Weights of a small GPT-style language model, trained from scratch on English Wikipedia.
Size: width 128, MLP 384 PolyReLU, vocabulary 8108.
Architecture: untied embeddings, gated attention, value residuals.
Training: a variant of Adam for these matrices, 9182 steps.
Each number is 500 + 25 x the weight over its row's rms, rounded and kept within 0 to 999. Layers, rows and columns count from 0. Numbers have three digits each. The size before them is the row's rms in percent of the matrix's.

# layer 14 attention query, 128x128, rms 0.0502, rows 0-108, columns 0-127
082:460482504514519558538524438476501460485497523504512535498480508463499489479494469481464489533409507515439497489505471477486492506521487512464520501471509525547492481496496521515525505500449518503467473534535532503513490472510513478507487456509460513454500517502491473493483530507472484497487530508509511516538515509504554508522510572490507488533528505500495513505522488516518488498482
221:484525502502504427476473517516434514529519470463480483512512505555498494513507525508523518467558475508564469500485520496512492504504533478523481495486504490507477495510500503475475518503548448492513523488474482540461504507503474504499530519489553509512526508489528536531515479523549498497500469500526518503467533500510489526491506433479512518503485503496491468510464536490543449508502
130:468512514499509450463476535516446499511505459472476481508521500541471490509533532495518503454572468515547505534501524506515503507520529480502499527492510482497450506511491482492461507507558470517510529485485461534457513502499466516506517541477546493517508504500525519544503471516539488512489471501509509487476528516524474496500500429477508517518485506498513471523486542475527461500489
084:537501484515531527518557479473497488486517529545554503513530484480485519498497512486502481520459493507433538533541488513471452471481483504519496484515485500480498506459462484506499487498475502550501498480487531498552534514499520499489474547491476494511488499496526478522495560461496528484480503524515530468526456498505466471531495502490508511483535489523480549524503527524500535443518
080:495476479494508544500517471451520490446523487502519496458506466503483534535500489528520480515493484481488531561488447461496448467528505513522529510507454491443487526497454453500543481509494494504457483506481549492487494501499509501513496539478474517525506483497501515509521506456473516494520483491525514497495474493459447439478507516493503490462496474492481511480499540527482530513530
105:520490501502490557512532494498537518515491522512524541492475482452502498514495487535462486523420509490465527497502476487474502497492494526486512462463495515509548512472510527530503470486438549508465480487518556499516508503486526494527487490518470522466479516507511482473501510455485508504452542511473465490516469490475543468488460564505468478502501488514501503495511482528489534476513
099:479479520517515463449487535522454513501510454502507494518507524546509494518519552462497519465525458488507481508476512507519531525539534483494499510511489490495492501509495503478475560490577458495506545480519453514469499498512506512486521534494528532531541519522522498524534453527527504497513451485504519493486534478485478464494501447476500498503462498476495480507487526472503465529500
097:494514467466512555564512455462517485479483543485501521474491455476501485503488440541507496525481508470481534532503463473494474493558471472511494526502497477488522512504449494521514493516448482510469479495488530470525486477501524499508490501499456475521467495494464482499529522490461498503529513512513491462549484520513482511479503536528519511487515515506448530493534496514462541502508
124:528509442487529549522490489494549447520476495501511524523461453453516537485478452520493504535481522489458512504488492501542469484470494523496493515512514461503513497511494473510535479518449521522478485492468518486490508507479521511518478476526498465496479479529481478477486520475496471541495550461506495478521458565525519517534470523504479481485513520507460500520513504509454522514482
087:527528478537529493505487518514524498491531515534558522479500480490491516481464472494488483494472523544457506505493472510470520489459478490497509498470546521499463466498518490526495449510450516536486485492497525523514494478501490473507481490477494502499493497468571465490486590516525484452514539503485521503495448476514510523512514495495524510512528471525517483518474508542496474508446
110:487466538510480436465492530521453561503525482488483519515533497537490499491514554479532517477536488505492481518494525499512532515485497518494494488500491508489452515466510533473466548485513489528524511462517465548484561503496486496454507526466520499507535503511519508553506495508555504507481451488496516514480495498491503491516482453464543494502460511466512507484504501479536477492515
099:490531523479496461449500503500485541541494478499472509503497533487518539502485545476498499477513484466545470472540520510483528523493528498482494505565485504507506459518493482482515535514541482465545508556536448523481504532486465515488495499487477478473519488454501541502490490488541507487487422508506498490487526494490472499501516477519508490485473485481542446512527522491507519531508
091:441516531552491547486520486496479526483528491502524487477516502505457488508487531473483494464459515458506452491511447501469518512495467481480526454463462507483517544516505499520486531492520510505473502496560490507517556559525526506477501506545472494484493495526522477501504503504477558456475491504512506499476525436477514476474512491504478520509507492458504508488497482489520499512479
100:508526518494552476475493522537504502549511499497473517571466487513497513480503544512488472526510489465518496489540512506553518485480534534547508500508520511503513450494494503496483467489463475469510493496489499540510522517440509453509450498470505510497497475522474529483482478469543487551448477464532477484479510519518470508499500489483490518502480499468543456496499516501490485535530
095:493488507513491479506466496478489471469491493483485549531489539552477456433542517525501508516501514499493515515451521527520516524474512529514450512460551476499497453503473483486462498509506490517524523475478491509500530456494516504513508550513524467505467474540497464489516544443485504521487515514509465495503481488501537515481512496527494511528494533513491499531445450478498471480500
094:551496460495495498493467492528499486448516495501499483489514531535478536494536562491495538505543516521478494499479504515465511509478530541495559463514504486497508499474493527565487484480509531498535516523537510531559519557472496512515523469514522496511483475524525476492514513495497488465470502500452500503486458465457502527471487533526479509502504505544486525473503453503496484513492
102:443511462482502475502517543491515501580477512510476558550473511491502466457504463532513510524512503510497516495518514503497481493487528480490474540462517470530505489515531520494495449496488486489508502487487491479521481488489511520516478500511457494488495493491531498453439478475525496551481534496522506469485471527523479466535526455456540481497523520500470462485494531502514478519519
090:481481460472516510541500521511532543506474506511507484442495506515484419503502479478529484537531475507492520510513521490493468531525458488481495503484510507472518508506478527453480451539492493521485493492451489485512456498507477509509528516516492497560499539476486486507495471493447483504551538554463497489485495508495459493518510493506521483521541459517462522507509522489534485515531
099:476471478532494509500542494521480512549473502518489516478503535438468487489477487488538480497477500525518536495529502507472494522493476459448515506493501511484536486516545534498487493463478500474437500495510542518510477500546484502516529505467437514477499543466510443496494513503509506474497466492503517501541514491516485484505526502461508517489517445511497496453556521537486502474481
076:499488481481493528488485533461517522490489500524478498518504504530482432486486469475487520528502479556518501493465500511495513511555533500536448541488543511494449491486487532494510489478485457493495534487471479471518521545498506476509480525511512432493527492485487486487502474491518473530488475515497482521513501476561540486529530472487558494523533473521467508495509496477533512467467
078:507502501451515493533506469478482550469476495482516495488535477538518503496514515507450503472530555514502514510517541483497532495517520482483493494476502498528477454520479459501537507564541512507502475490475538477528531485489493515518514483554489497486500480506489489454461524510523517479469491556482509496459454519498541485516522494489507480478514528498489505559457459463474482491519
085:493556512517479511509511546468504474514506490521473489482522473499500469477517469531487506492474511533471503516493510490528489509546465485490475502472511489541503473518517481489511497540534459491515461455507529531482441474494483494531469494501537454474507475510492449444511489491490508488506528518471510463501481528500525520490518528472507507517530521552445516522441506472540463515504
090:509481508482463531549506493475493485469484511534475513468513489503472484517479495485504491462505491494525502494533512459498534527521417484502483457482451494439489492471500489518476542530491493520486487538507478493517507511521487531501530538522504506495511531471472482555556537531503528430537485537472497477474512483496516536509511530482528500502504460524481503522492499521509524501512
091:527489512511492488478483524525545510573491475509474493508518526424526545455464472456463467509523508449487518476544513527530473490472548505481499514548513505488506502528488486539506495486506504481511508512474467504470500520492539478474452497455492512478487530525503525493486539510524465517477457470501470500494463503484477517503491471487500526471490509516552487496518511509485508496523
088:495516512496516474487437498499503547505491514526527535521477488468488504525458487475553493507447533446482500493543470496502514510476475526458490491474473525498566503473528503522488476461487451488514492487546477493495500480528507527496529467467459484500466515530508463496524498492504484443506456474488532483514521493511500500472516506519527509487496501523466475459525468525483508503540
101:503493510467501477477520501514505525515509493474469497536487506481502551508494510542480494514517470495491503500512510447485515482460525551517464492515494527494500483514509513498502489524506545478531514514472496487484487506452490503481528481501534475527525505515516529476477485456534526556443486481557515474511466544492472511525427499485472451517464571480500493480514525488493476510523
081:498521497472466483475512535498478500480503517491472503526472484519528503486456499498493505496519505469538544504482484517539486479480532511522509524506550534534474455489481457453471517470526493505521485523513513492500525535481496535505514503499554470561507484537480497486509513500456509549482503467518481468480486467519481538543481456528502526481453499508527500560504452530494493504481
099:471514525493525498525458529487548532557495494498478480508469517479493508509496494505469459520509526487501536526505505472534453508498515498504497498551446497479526465559499475493527447474521469484527487530519486500492463519481522527474489472489517477528468499510497511527504449478487461518483483486510515477563464518510444482529522478505505473486486502527472493484510515531508453504535
106:494525473485481472498474498484496498483527486486488452487474490495482452538520525502521532476509521566508500544474464529507492459482561511538506488484468486434475467463494534484513460501494475495487484503487496539523443539485512504507504520501536486542537527490530481485445497522487491518530507524497493515479499495507488485534496505505502522483491473512485519515493575508527459487509
082:482485492500484494493491454539529430450501498512481462501525475497486520485509514508524516475491539489503435505471489512509485455471494483498555439474477517491464507505499511531502517463492510485500481482545475564479509501546505501504519522461481519503482501504530454511474529502462533510498514516450492489503497489456495473464504514526510538533473484476496484488462523530479501493527
080:511565516479498505501485463497534442488498535474449500515467508466501475513544497495499536510501472490529538515494529538535475478538545460529478536508491509527504471508462511523519472444536463512499499510475502479471487506466469499513482465512489466510520477494483485490563476477490490505505480501488472501507541530498456540493502523537531513502501489517453527508481513516494503480530
094:501502507507501494489490522490534465529496489496463516515491517430528519506432512497488487526453448515498529456523541489504487449506520494487523487501500505530496480538483478450491498510523503505472527548498499544455478500486493469524525473499494498469515549491481515469483570500510525468506464513508503526463525534473499515505511500477489483492485484465492434511485530473482508526492
084:469492518503495561517520473493539475482468509521516489487479467487502547515511507525485474530481524516469500504523505483506475465533516524507485479483443495514535485474509487532504474502435522512522499526518520477528520496507531511483534479487466514522509520501484504481474519505460447547476468507494500536522504508482495430516497552478460500493485491473522499465557485509449542500497
228:522483511490508427472464518529439518515517484468493502511535523535494482494496515471506529473534490500544481502515531497490524538491484466484497496477529510516482491518523511499484537480553478496513499455502478540456508505515474496520508534471528518468507502459530517527514484499549511477515477500517515513470494486491519515498532416506535518516483499511509464503458522526543460527490
131:511496531505490426480478523547417517511496470473496518491523541528504493502508533491505539480531483491529487484541507497484514512500498480519517493478522515504478503506515539494466542477551491503514491469507464532469494484525481477514496524477528523482509497445551515543508489482508471463491491493527509487461497474502514503497542440507528543507483502504539457512495506515544491519490
071:483541467498520546522526466437558460506536539506518529485495503512532513519516474517522489495476475452463503478460470488496479512508531523509490516526523484524512491482496459459528478518474490533504518519493523478489514490484522511503459481531503485529482481540451495476519524503500510482484524484511500485476499504516492564512479512491499469507545507507455534471532469477484566494505
062:491475518459501509547520496490499478459526499512540516469502486502516538490484511520530478461464477504458494446474485485506444488537473514506523523516502471493482459475501476477537477528487479533498493473486531491497520461480505513470445471501497530524482490508457503500469517507485469472485554524493452508491544509538486503495481514467486479461498511499486534508516449484475559510484
112:474534463464491537529509490458554465499498524509499522497476490469499504505506472533519474524452497507504534495462498500499511489481501519522485516508491503486511501488480472499539512538474528507472488533470549455528515516481509528492501495540451496512508493579446513475481545487491501542474516496494509472526509509496509499501448536534456488498539521483464537493521489480481539476528
110:500473541515489453480481518501419516512500457489523534495501543537520506499497528495509549475523479505500462473485480502499520535490517463508513478476493520534490503493546528482462532487543474513509488446508470508472489482527503492515502516468535524501540521457545525520498485503513505484537504479518476496500488445512513503483519444495516539500470496464517461476487510528526473514480
089:506518479476506532539470463472542469480495527479498507500484481507532535514517513533492481520453519485480498489447458518503472493515500548501500510508472471508510518458477479484534471504462493510528504554532537484518497503507545512467492479530475487505488535505459466447510528502471513530498545485492515520540486511508496512490476569473473506491512487493479493463503503495469554490548
135:492529466466498548533516477464559478469490536513509484486542486470524501544489485508494472525455519482478521519499495477505461469499503524472506514514488452475522506491453460492513476498458512480502502523496524455559502509499515497515513478563485489504476500526482472473510531497463477505487534522498490491498497506479503488521490561492452473490509497485449545496524497497455527478522
071:491549507470498466526488483478557504508511531534504505467498498418518461494503508506536461558488483488491491520518535461467490479510522473499493530496547507503560475493490472517488466513511490526531509514480490425552483496509499504479521513501492512472519490526499523497470521469480503493508501464497464493488471494497481497509476486531483447494479497513485543526534516490521514546512
117:520462514573491465450539520542436535513518508490510516502551517523467495497492523475508516470529499499504494505546521487526522535486501484460520481470487509466475514511536514516483524454506493510485479449518463536483528496520486491528495509483515511488512493465536466535539497507517504457482489506501521519467522495485487496528522445503530519502475487495519461468459489510501470489470
100:543478531543504429463505511541430521487506504495509515505523530532527478518484521524487518469526477509506483449553507510524510552486472439484511476472483522491516496535530500491468528477516482486528515480520452521495506502515484492496497537460543507490517486466554501515530511485515514466501488504517522515503502458539506491474546482510524495487469494498509499482482515496536486520482
081:494469523490529502530504474528498535526465514454504512517454471515505511494492485539498485465514487465514494479499462545535516505492469520550479468480473533527452490500463541466471518450479523502518486497503500518489509486486520485478513474529491473495514478543499504499542525475526547552498501493523493478554491493496535524490500464541511478526523520451479488517516515471505497441497
085:521533508481482490496517456481489504527489524483500492505489517486505497530491477494514506512479548467519480525545548477470491498485555503483494519476498493518564495491482497530469462446497509484554490449486503498532480510519559496518472521508505518503516466451516479482476519484529477534481462499476482493480517533518504457520494503491480547497519503472457466514476478452513443504533
074:524518508465532472530458462499503483452492500473509477518514503525532500493464539489482524494513498422494518497488489494525478492533564529540496543516478497521515448503503468480533498482477482485523490492513490523505485450498476463514481489515505523521565507520506501487484537461498475532532542496525505499506491499489504510467501491511578523514484498495486496498485463528490471452516
076:497511493475466486556513513489438444513475496514525476520505484506509505475514498496537523520518520475450471474475487502507529533491547494475478457474472496512506545503512509486499511517494510475454460505488535490489495515468501513477502518489558487547559474487524504510515498517455542489528552506501499502524504525509458492524429500529523491460523497525462479490493490497487504524489
109:500507458475499506488503459517519505527485485510504489516512512492510515482523471469482478503520490499492538567533493478522506498498578506472516497486519501488531507533499532498522467505511505421545515496499488499478441544507498502504479498508529489505470513480545485515451484515480479544488505507490509541506437516441463495491531480468505515517471479514483444494486510472478480530511
084:494488512519533469502492545517494497491462462531486541505493500504504473484510479499509499512496471550500493484464450471496519490529499497510507504471528570521470501462587527503493523515475479478502500472465500519445503488473452517485481493471473510542502499507456487537480469488485530497510552515497508509513518511554500500460501519477489513513513502522559506536496485519515484549498
078:475472460560505567499515460545480479533498495501472528480519504478485530518525477494485509490452527519509577498526516445487469532455472531506490478526480486494488514498500481518519497534471506444552531500512547502507508532479510509478503501509508534480472514466487508507461497515522523517519475502541498521507495511457455488507486469483492487504487500500488515474539495497478526530488
081:494518484516496502505518453521538487483500499514498431501501471523518460497535482456465475521496516499507498507503494517463511448471544519484521536513459472476487492493464510519500491483535545506524520533466496543463491517523483531510484507523537503526476504517492451526484477539444506509517517529490490517521444503470522512517559483474486528522459491515517484541480500504483511531474
091:525480530456471469556536465531455465462472499521505496482524519495505474510520483484524514506490500515479485466437491470540552452509502478507507498495521528542459518502504484510518522499470506517483496495486521499502505479507500504521513539485489461510520508478525533486493519499458533521502496491518491492525526464513525492475467516517460519501509489483469492560562559484488519551510
074:511517516504530511480497483490484464527427476488493519482491508486453497500496490469479520525470492508486473444491485473559513459423463517503504499512521517515518494513532484465498533502496519483519483477519518492520474479516524486525536507491488517491498552508569476469472516513489467518503521430487486484473475513496538527520521481499524533507479531513501487501500457551514496521494
087:490531503504504504511457500503486454510478486497489544462510502511489526510498506510486499506505478471513489437491497498498508503445437462527472482540449490507514475483503547477503499516494463557503502556516541471533485487505488501484503477540479519494504520480470531471474489497474543451505521462480517471452465485529510534524520486486539511498548508478507529482511493533502519530478
082:533518491555469503479505464490520513541494490493533479546513504509509492495488508450499477526505525501488508484513545507520486554496515455504496497464502473482523513506480505506482474477478506512505509527459503501489495526506524474504442534471518491505516527451494462503480516501475492497520511506515468487505468570478471457520476508485486493465464471497475498450481476422527484545463
081:485520498504531511502513468541505516527551535496507535521484522490491538476508489478541477514498490497470462499525524466490485506478485522441490477455517506535520492481541518527503518496508477471506487472500482468502522492525491510496556507543485519500473542475453499473555517537510508485514457484505506509481560515494463482517460496501482486492485462506441548464539507478482506523521
072:500471481470451509470511540473499548502503494504495499521524508485469513501533485536494511534485510483508526514515552493484474535505530530473434524484523471479558508480467501526529491579451530428500492483478503467511507517547479493489529516499509530508501477485518525525521521474527517527512481521485482510484525499495513466514508506492439486504486499485508531458526481503495498501491
075:548533467484487463496513494511475522492546499483457499519487554521501503480522552504521487518513477510487517500537476519478510480501531509493480515498547525491515510486505504511451508482512531474468455495462510453529448508539516503568521502474465498512522525519559523499555502499501439505480506527451504463498492513513511468509470494503497527486504475504473507494516528495493487485544
085:488512472487470462486526514543500538484500496503510527537529502540490498489521523509537464494507530509499507465482512501522523531481446491491443495440490481465533519479538531515473507499470476461512498501499488481518504541554499524490481506499486462485520499479510463533517526500506524527479496497473511466551508540508444471500508513437499502494522457456516491492497454492501461523504
091:482512495486496532508482493478495469556518492491474462491488475487450488521476501499497523525442513499493479533496461497521469458481524521510517506518481484453524480526513535533501467520508499496493504506522479497481482496530548504503516482490490545517489496498534505495425475506549475525474506470529503515449496493474500506523539461474512564498493497518524449505467514552525481511541
081:486497521493527490505483520493470452522517481511443493518463485527512491517516463522487523505470478482499515497508501494506488461480526515540500505476495554504503498552477506463549521486487511489494495518463503557439502477464475469495450518450521514521529479509484480503534493475516515511464518515514500480465533519513509527505473508523544526523544473510456499544463516504541497490545
077:481506545483484511513449507492492494485548470484502487534495506502495487525503571511522508491469505476538455445515484506527469515483496501487526480510470502466504517484515506529516480500506496507517524522488475533514533482505473516474482485513522529514497508511511537498506525475537486507480527514513473567472460489459481494502572523507540503454522502532509490491430455539523505476514
088:510513513528510479459469509471525448498523475483473534479479510503519519510475486497509514514492438458479462483486524480529543466453482476489510496514513517494548503537484519471492526523503492529508520509530504478505491475510550504554499518476492483506512508479473505481494536503503504501480497451532468514439491466462516481490514527512478516491472517507461474492524510480500496589460
082:488459515535488439451489560549483508517518474500497488488509520469492520504541489509504504474511495544535507511551518485505515486518537467477485526477507487504492480495477474497454507509521457447511503480480499529449505537490495511511535529478523505475509509477519524541480476502521488526500435511522509484486486531470466493523503447481536510529490491517545489457509517489501464522496
082:537521517472517434491471518554479469521508479465483506508513517518520500520501499483506518476532493510516504531486538504475516523496519444504510530514531479488467493515477499509448522516564457496527515477527486520471521559512489498493526532497543525469500493490527512537497464485542507512521469497525508512504481506482476523496526457479516536509475529523521445477483551485519466513484
076:558500494502506458539503522543478478501495488456504504508516528547517524517563468524493550490533472511509504475485542516494500493468468461532515523524523507529498463521488491453495533507535478519529524497501480501455544517490523496510507499481505491481481497486509506518496484462489499488502497490471482475480497463511478552457501448527448525532524537486462474483507533522512508537489
102:535513518509505530527503484470507453488479548490534519480510477495500521476510488510487495553460491485476486497480458539510459498485452475509477511497495502505541536496482476516524464504462510529524489555515529488543507469527532472484482505518475464506522512507501458474518544486470499494509528463444474502530501534521539533509472529519517506475520534486458502544516478491479518461490
098:488504504552477546511494455501477481451485517485542524483510476509535499468488512525491507517471499474495514512456479487509465485469464498553489518495483483487511491466460476490546482510449498491448504515490569490569497501519525478538496489494474502509492478492475524499521537503502513496522522527504465522480462474516487537483490504513488492471521545526434522528469503496476504503504
101:502496497464472549498530469506524464513480508526504502515477470481481532485498504550504438537456504491501515502504480511496510476534496515509503492505489512469496512498483464509550471494431512489482459517502525531497475517492486531493489507501489483504480510545490491468454554478471499516474519499496489518515489534462528484509475547536482479505525556477487543525519422483476520489506
114:536503491502516451478482514503477493511516466512495483541499490521463489503506483462515490481512519487484509535498513515506504519500528481455514484537473521503515466534506486481495541493543481482531555465500469490430526516512489526489497492474492490527485481478513517526504480532532530506502502449527478522495476441512514476462501465491467498538499469524519476466483556478527498579511
129:503505496502516503561510496457505456463522526464543529485464498497540477498509500547450523542450515466499502492451468527457481508509434481528493518507514486515523502483462529501521461497486489534484504519512534496552498479522527492513531468508481497498480493487479512464507528492474524506508534488457494514488503500492494478498470517517488551465503511475456540518501522492466521477480
133:511513458467486547520506459482523459485455533540471510492477487480525534506512466541503471540490513473442511544513522504535461484490517504501498543499505475474519505505445504515532479503470539525498476521499537487508504508485514470531477485539484499510490498534476504466495526468470480533523510499502496482515468563525529501526511544510475521482530517513491545528520477480476512501528
115:549548468479487474478505436516522486469540526522504503474540499524473525477496543466502517538492473529492508498523533506500487496490480509511513481447496504502477506503531486492486503502502513557474484483528483509518478488517485437517479535471504518501526543480538491540510502513504456479521540445473482516494488514507536528507537499536529507514464474465510501524504503516488474440507
129:494460470536490493449523503478494529513501502513507478496538506535479518489491539431548508452526476505504492505544495504497498515500523512517512513481501485530463522502540506474467532491518509520502520502519438530482526484492463500449479503520522489497533489492490469517502490497510478464497452527468521478558561497514473506491461488514572480519511484488522494475512471510502496462519
126:528479524467489459470492484532489530548494487481481507496520523489482527491525511461551497472513481481488501473530526511510550480458509500458525469452496518538488513518557512480488548493545521503554498472549481503480549517495490510477516533470502509483501502473516495497511480485486513477475454469484508492500540463523520486478482493502491506509466448456533450489494500517501531495495
116:480475519520497496545519522510493513497457488439553507492481544479504480467534556556493505503486493510531465459515490492516474468537491470507472501500470512518538480520496492544530496507528471497509470502538505519529524513484519488489521495492480511476530482540510482470430473493454534519456500489498515481499519497465484496521492475511455528490526493471480519533508467526496539507474
108:527577510485519479491496517504494488508514550494508504509477527505532535499538508533469497543492530511428508518539507464508446490502474451508522520490519502501525488470485491480485493483493468537492474527480532453513481489462493495539496476464537511490478510496504484510451489455487524570510485496475525506492485555537482488507493512486491515487470489499504498502532505464503552510490
106:532540507437522456539516504511472474449511505489509525479479481510516445505530507533456532518487490453497552522499523461501501527486480506518542540495545534490502456514444494533511527494491511499511490515491499505525501495479522484528534483478519547485529458473530526477488489496481501539524503503503495507511460508518545473502516486537449472518517472476493472517505511523479508505502
106:530490465544498518485500497540490515465484513532443474546502464512493513511476519502506484506516481516487548511500495497457478473503533490479516498476489486484480480493493507506483512524502536485524457487460498453504509563507515541498471503502532485468465451484425514492509530499551493499523502536536491495512454484465530476484509478498499462514454491543511482496506501492507477540543
109:488527508508478484526478486529516486475477560495483516511479520457495469495509479502497470514495510485515518556515547506522492468502534518465488513514487517507492445554455469494537458487528490495473477462482531554523512504468505496510509505504494476500457502486509492490429476505475498570516481528516516527491466497495477432482507506485485466465482512504503488495531498545493525509488
104:424502488533479496520495535499482536496547477512481490517493482481564454503460476503515541488495492516548510503467475518490485529487512517549486489502513458470512484489486545514482497497509487489466514503447517455518509497512509512500525495502488482469464454507466529535499485498517504438521542540547506470519493479477478541529512495499506516495517507494520492522475482557510515522493
115:476467475569503497460487497528514522551482517523535517476502524431472490493494553489480499519488513508507477461546451497494465510505499520471488487507503475527529482477494476519484465495504473477517491490507503528499501526524488518547498524514470556447483528499510479507448484513482478510483490473477545503485535497492464475507527514478535466494482493491535493496520479560508490470507
119:476438474507463535505519495477498537522490536484524444451490492480545499506467477491504459501491519530488529522521500508499479505500536524485529532524501474488499514500457503507524462469473521473524528526473515538497462488465525501522485481530488500500426526482506514505512500529505488494487479569469502455488504510445492508481509523484536514459498526497545503495499485509467528484481
104:498494523474498479479478457549514468474487460502450538530527466507456513469514515492524470499536463520517513491490496516519521450536538501484480506501487480474500492518507479517522521548502514523556516497486475517491530513480531477528470533519469478509486434504464492486493537522489493529481482472577524480541506503504511534530510492508498478513499506515449493498484459492520478521499
116:490537520509525456502493501499484510480492509485487502463485502475495512514507527501530498505492505478450480506566526504535508466507519483506523488484507545529561496551509466521490521491476473508499459465498518476483494479511502537544508498458492510496570523470526466471528488462485481477492517440496531467496497483515549450537521504482482497525468484500526498553493523532520506518512
111:497474523494560509488505490560507517521521519483478532481510497466483479469493522533500509478459489491488512507553483525483532500501486504507533454473483462509488567504535526528530522498465480490526482492550528478505501489533492516520500512458490494455515514484539470493504480488488533486489509519516521461545538462487542477548473473470500535524488493459499490508483532528483464492485
107:527505513477497478476502520511497483505476520528482522579530524531475535494491516507538477493493464451496454506486460539557505522443482465518534501503480507531476506490511458496489485471488502487562471484514458508500552501483508513494474534446500490450499514512498479440520526486511524479481508476479503541510528522504510504483469498505494501465488502462494532495486523499505519498467
095:502507556549502507466464530461505495513540515492524559496473529487523508511502494477506497522466524499475455516509456513495546473479502473487497509473479489507549523485561535521517490498483493496496476490492491498487488490531481534516571483493482519480533531470513500478469524510461535475497480490487561491495533494486485460476474472491497546518495484480470522511527506527467543490509
129:446495497495503485479466512500513488466494456520486544535488497480528512499480495526513530482498506502527523503463476467513518487457518530501511496508481516450497498528482478497494509522512501432488466490457552501522530491508501527472531480540467497525484490489448550501494531511523546531509454546551505474491470493517489517482513504518479457471529489543533487518481490491491500556505
116:523515521442519494492503457492490496449496531519491472492509466550487519502525520460529499510503479473448484529481470522494490520498490505505523466518525544541465501447517461562490508490497503546498487514529470493516473471532484516508514511490544500542511490513527476503519493468477504484510470487470533531511506512544506486499458471503504481537467488498447500524511516461492533458481
122:491504503552531480496475531512462509471478485474504565559478481514501503528494525491525485499492486477489508507510475493523524477461454473542478518520453511476535498563505475528535487469501437505530506511487534492518540527525497527506511481495480471495512503478501487498505480471494503502473485491501512524521455518501472477488533450499494490472509537519496533466465510548501487556480
095:467434491517517512487512533513537514549512496488490457491472475499473520473510491474480470517501523501511551546529521504486523542532509533477481456497503549474521477516479519470503465504515506469501500482509453481491475542498516470479517518514502533523472546522543506510449498515531488515521473532489520468527505501493501500533488519529524523476503482496515482513493516537457475492567
102:477459494469514483532500472532489477513473449493455497512512523502502537539506500487503494508472479454495483470520478487503507543512470530495530494474506493484468467463483497506544498491525525474478523469519528472492546532552532530499518535509487553527512504502514476513522533479498539459450493494516495485513515472524508497515480515487517479542490428490516458514511549487472468488510
128:524533493466483514521487467455513492563554469481499457479504513517514483515519487460478514524493527491493494530465537544470496532495444516510492501505548508490484501508506562472483484481515506522480556504510496506498464492477478496483481503484538508505448498490539499521496489514515513483529525532465458501510493498504506509491484506539557514492497496506512492451470539484488531432496
111:461505560447503487478509443497483494491498481475511525489497515491492529501499520525524477489498475476484460495528513508518526477497520500491558454474509487506493504531540493500514518496521507458532503444514524571484499494534497534457514511484473497494532526434477499469504512502468506499481453499527509506526539513526515472505506538497487477520469471476466510512530500438494532504505
074:479492492515452555493507468495521485486472535536502529479461504445497546509497522563480478505443522503457496486501492475524491469488505529506473493465484513517544488478493493522500482487449514515501470518487539469535501480531522495497518482524464524528523511492492497492510517494451460534499496495501522508555516501517538478508482575487490493514511492492509522509538460487475532492533
226:509504519489518423485468520540444498507522494477497505500524523557496474488498505473514524476524484508540477494506524507489533545504473477484504491504513507520452507524518523487469525490549459507503513458501465534451500495529491509503516536480541519479515524475526513530514488520537506481512478489515501502478517475496502512496528414494522523510473485507508473496454532524545466515478
122:484501536534512446498473510534455506520540478464497497501532524528486476502513517480503519477529487508532474497503540527482512547516493473493507490524494513502465501522514522490493520493546479520514516465500438527436516491527482490514509524470540522484504509467545538534478474493530491488502495510532492499458512482496502491477557427471528510509458496499515492476465530524527473505493
071:528502483485497510511530470460539476520493539498485511500474472487497533525508475530479484510453519444452519556479477533525490493480497523513476526507491507488488521505496467509521491495477536503549525530481505494535524505471500474497503476516497471524445462543462481464507495477510521552471519474504480516505472546523505515539461508526505476476523508500432542508526507494485496468507
060:488472491474526502575523475477486488498503504519517538471490480514491517501517482533502474525446497441463538526447465511507453511497491519522502522508489461476480520527503483484491509499447514529514512536490524507516518475523487503505522459538495514512475484482460528511516550465499497491529565500514450531524514506535485510523462505498499468500474543530475514513503515507461515508487
106:498519467456480538523530466481556480496484522515498497480454484471519497502478469538475470518448497515484527508480476481512497458478489523518484480490497525506486499497486476518510479512464537518493487548473549473555504490467520514496464468523470474519501466521474474474501523472479510511494538498475476487519489495498506493523459546529475479460546503506459520554520496470480508477527
095:505461533530504459504472528532425513502534484486504495496522546537476483504493506506500525483529492522516485491484517532474530539530470477511497458508475516525456511528509506476480523461543492508516514437501465534465529507523502515539508539456521499505506513501539523516481471519530495483508502487493481527491514480519491491490556439477515532512479487504529488472463526502503457499481
081:504525460485489531527484451484535471514510522512477472503469483494525500471510502503478479524441523463464504498461450524511462470512491531533478465524494471512523522499485495511516469500473523527513507534499513487532505484511536499478492462525474487508466484517461487456524506519459511533520532496493500531509480539527506520509464568489484487484529496491474525498494497476454566475525
114:526537451472483554487528494469567498473501512513508475482492487465526514520489477507489493517474521470467526505524471493520443466476527531504519531541515481470536482482462480489532487516473537500491496554472511475548490486474506469486504454530491503530481494518458490480520518482447476515486517513510490467521480495484509496496500550504484476481512502491464542510531494504483536467505
086:547515476516485459430495526463557532491501506536512479503478476461507548509509510496507495507526507492505532544564522496519531481477537519482494539524499494431508497478482475523518475530500498520513509485474482479520456526466501489476480482492511508512508503500500508497519517464498471496479492500496480527497433521471501454535502487543501464448485483521541518491504486499497488539499
106:487486545537504437482513545541420519501509516478506537497537532522477497517520533492538511486528508487493502494534510505504524537499493486475507539488494517520478504496548513501483516477522469486504487467516496518486530476511485492502546533491515531480525511478527467538495496494512499475466456495513516490487522439492492502502512435465539553521476483483507510485519497546531488488473
094:526517527515537457482482519513453535536513525486522516528535529501486499508514519505517484488550468503526478472549503515500535524500482485452549501515498523494504470494537482474502544511529464501484530459540432520474524520495469509502501543468486491484509506477518516497497469500534520474485447486527507531491509490526489475477539462502512490503457464494508486448468514502532503523485
075:484485539493532523516515455489477493516473524474505516487469519532504487490482495526485512473462459469476486455475450496535517524501501479516489463483448498554499534532496515498465498480474487545497491496513510481483552501477502506503482519517491474489513471556518476521488530483509597507512490478477540502513489499498497548501497473514507472534532526474446531490493485482493521509482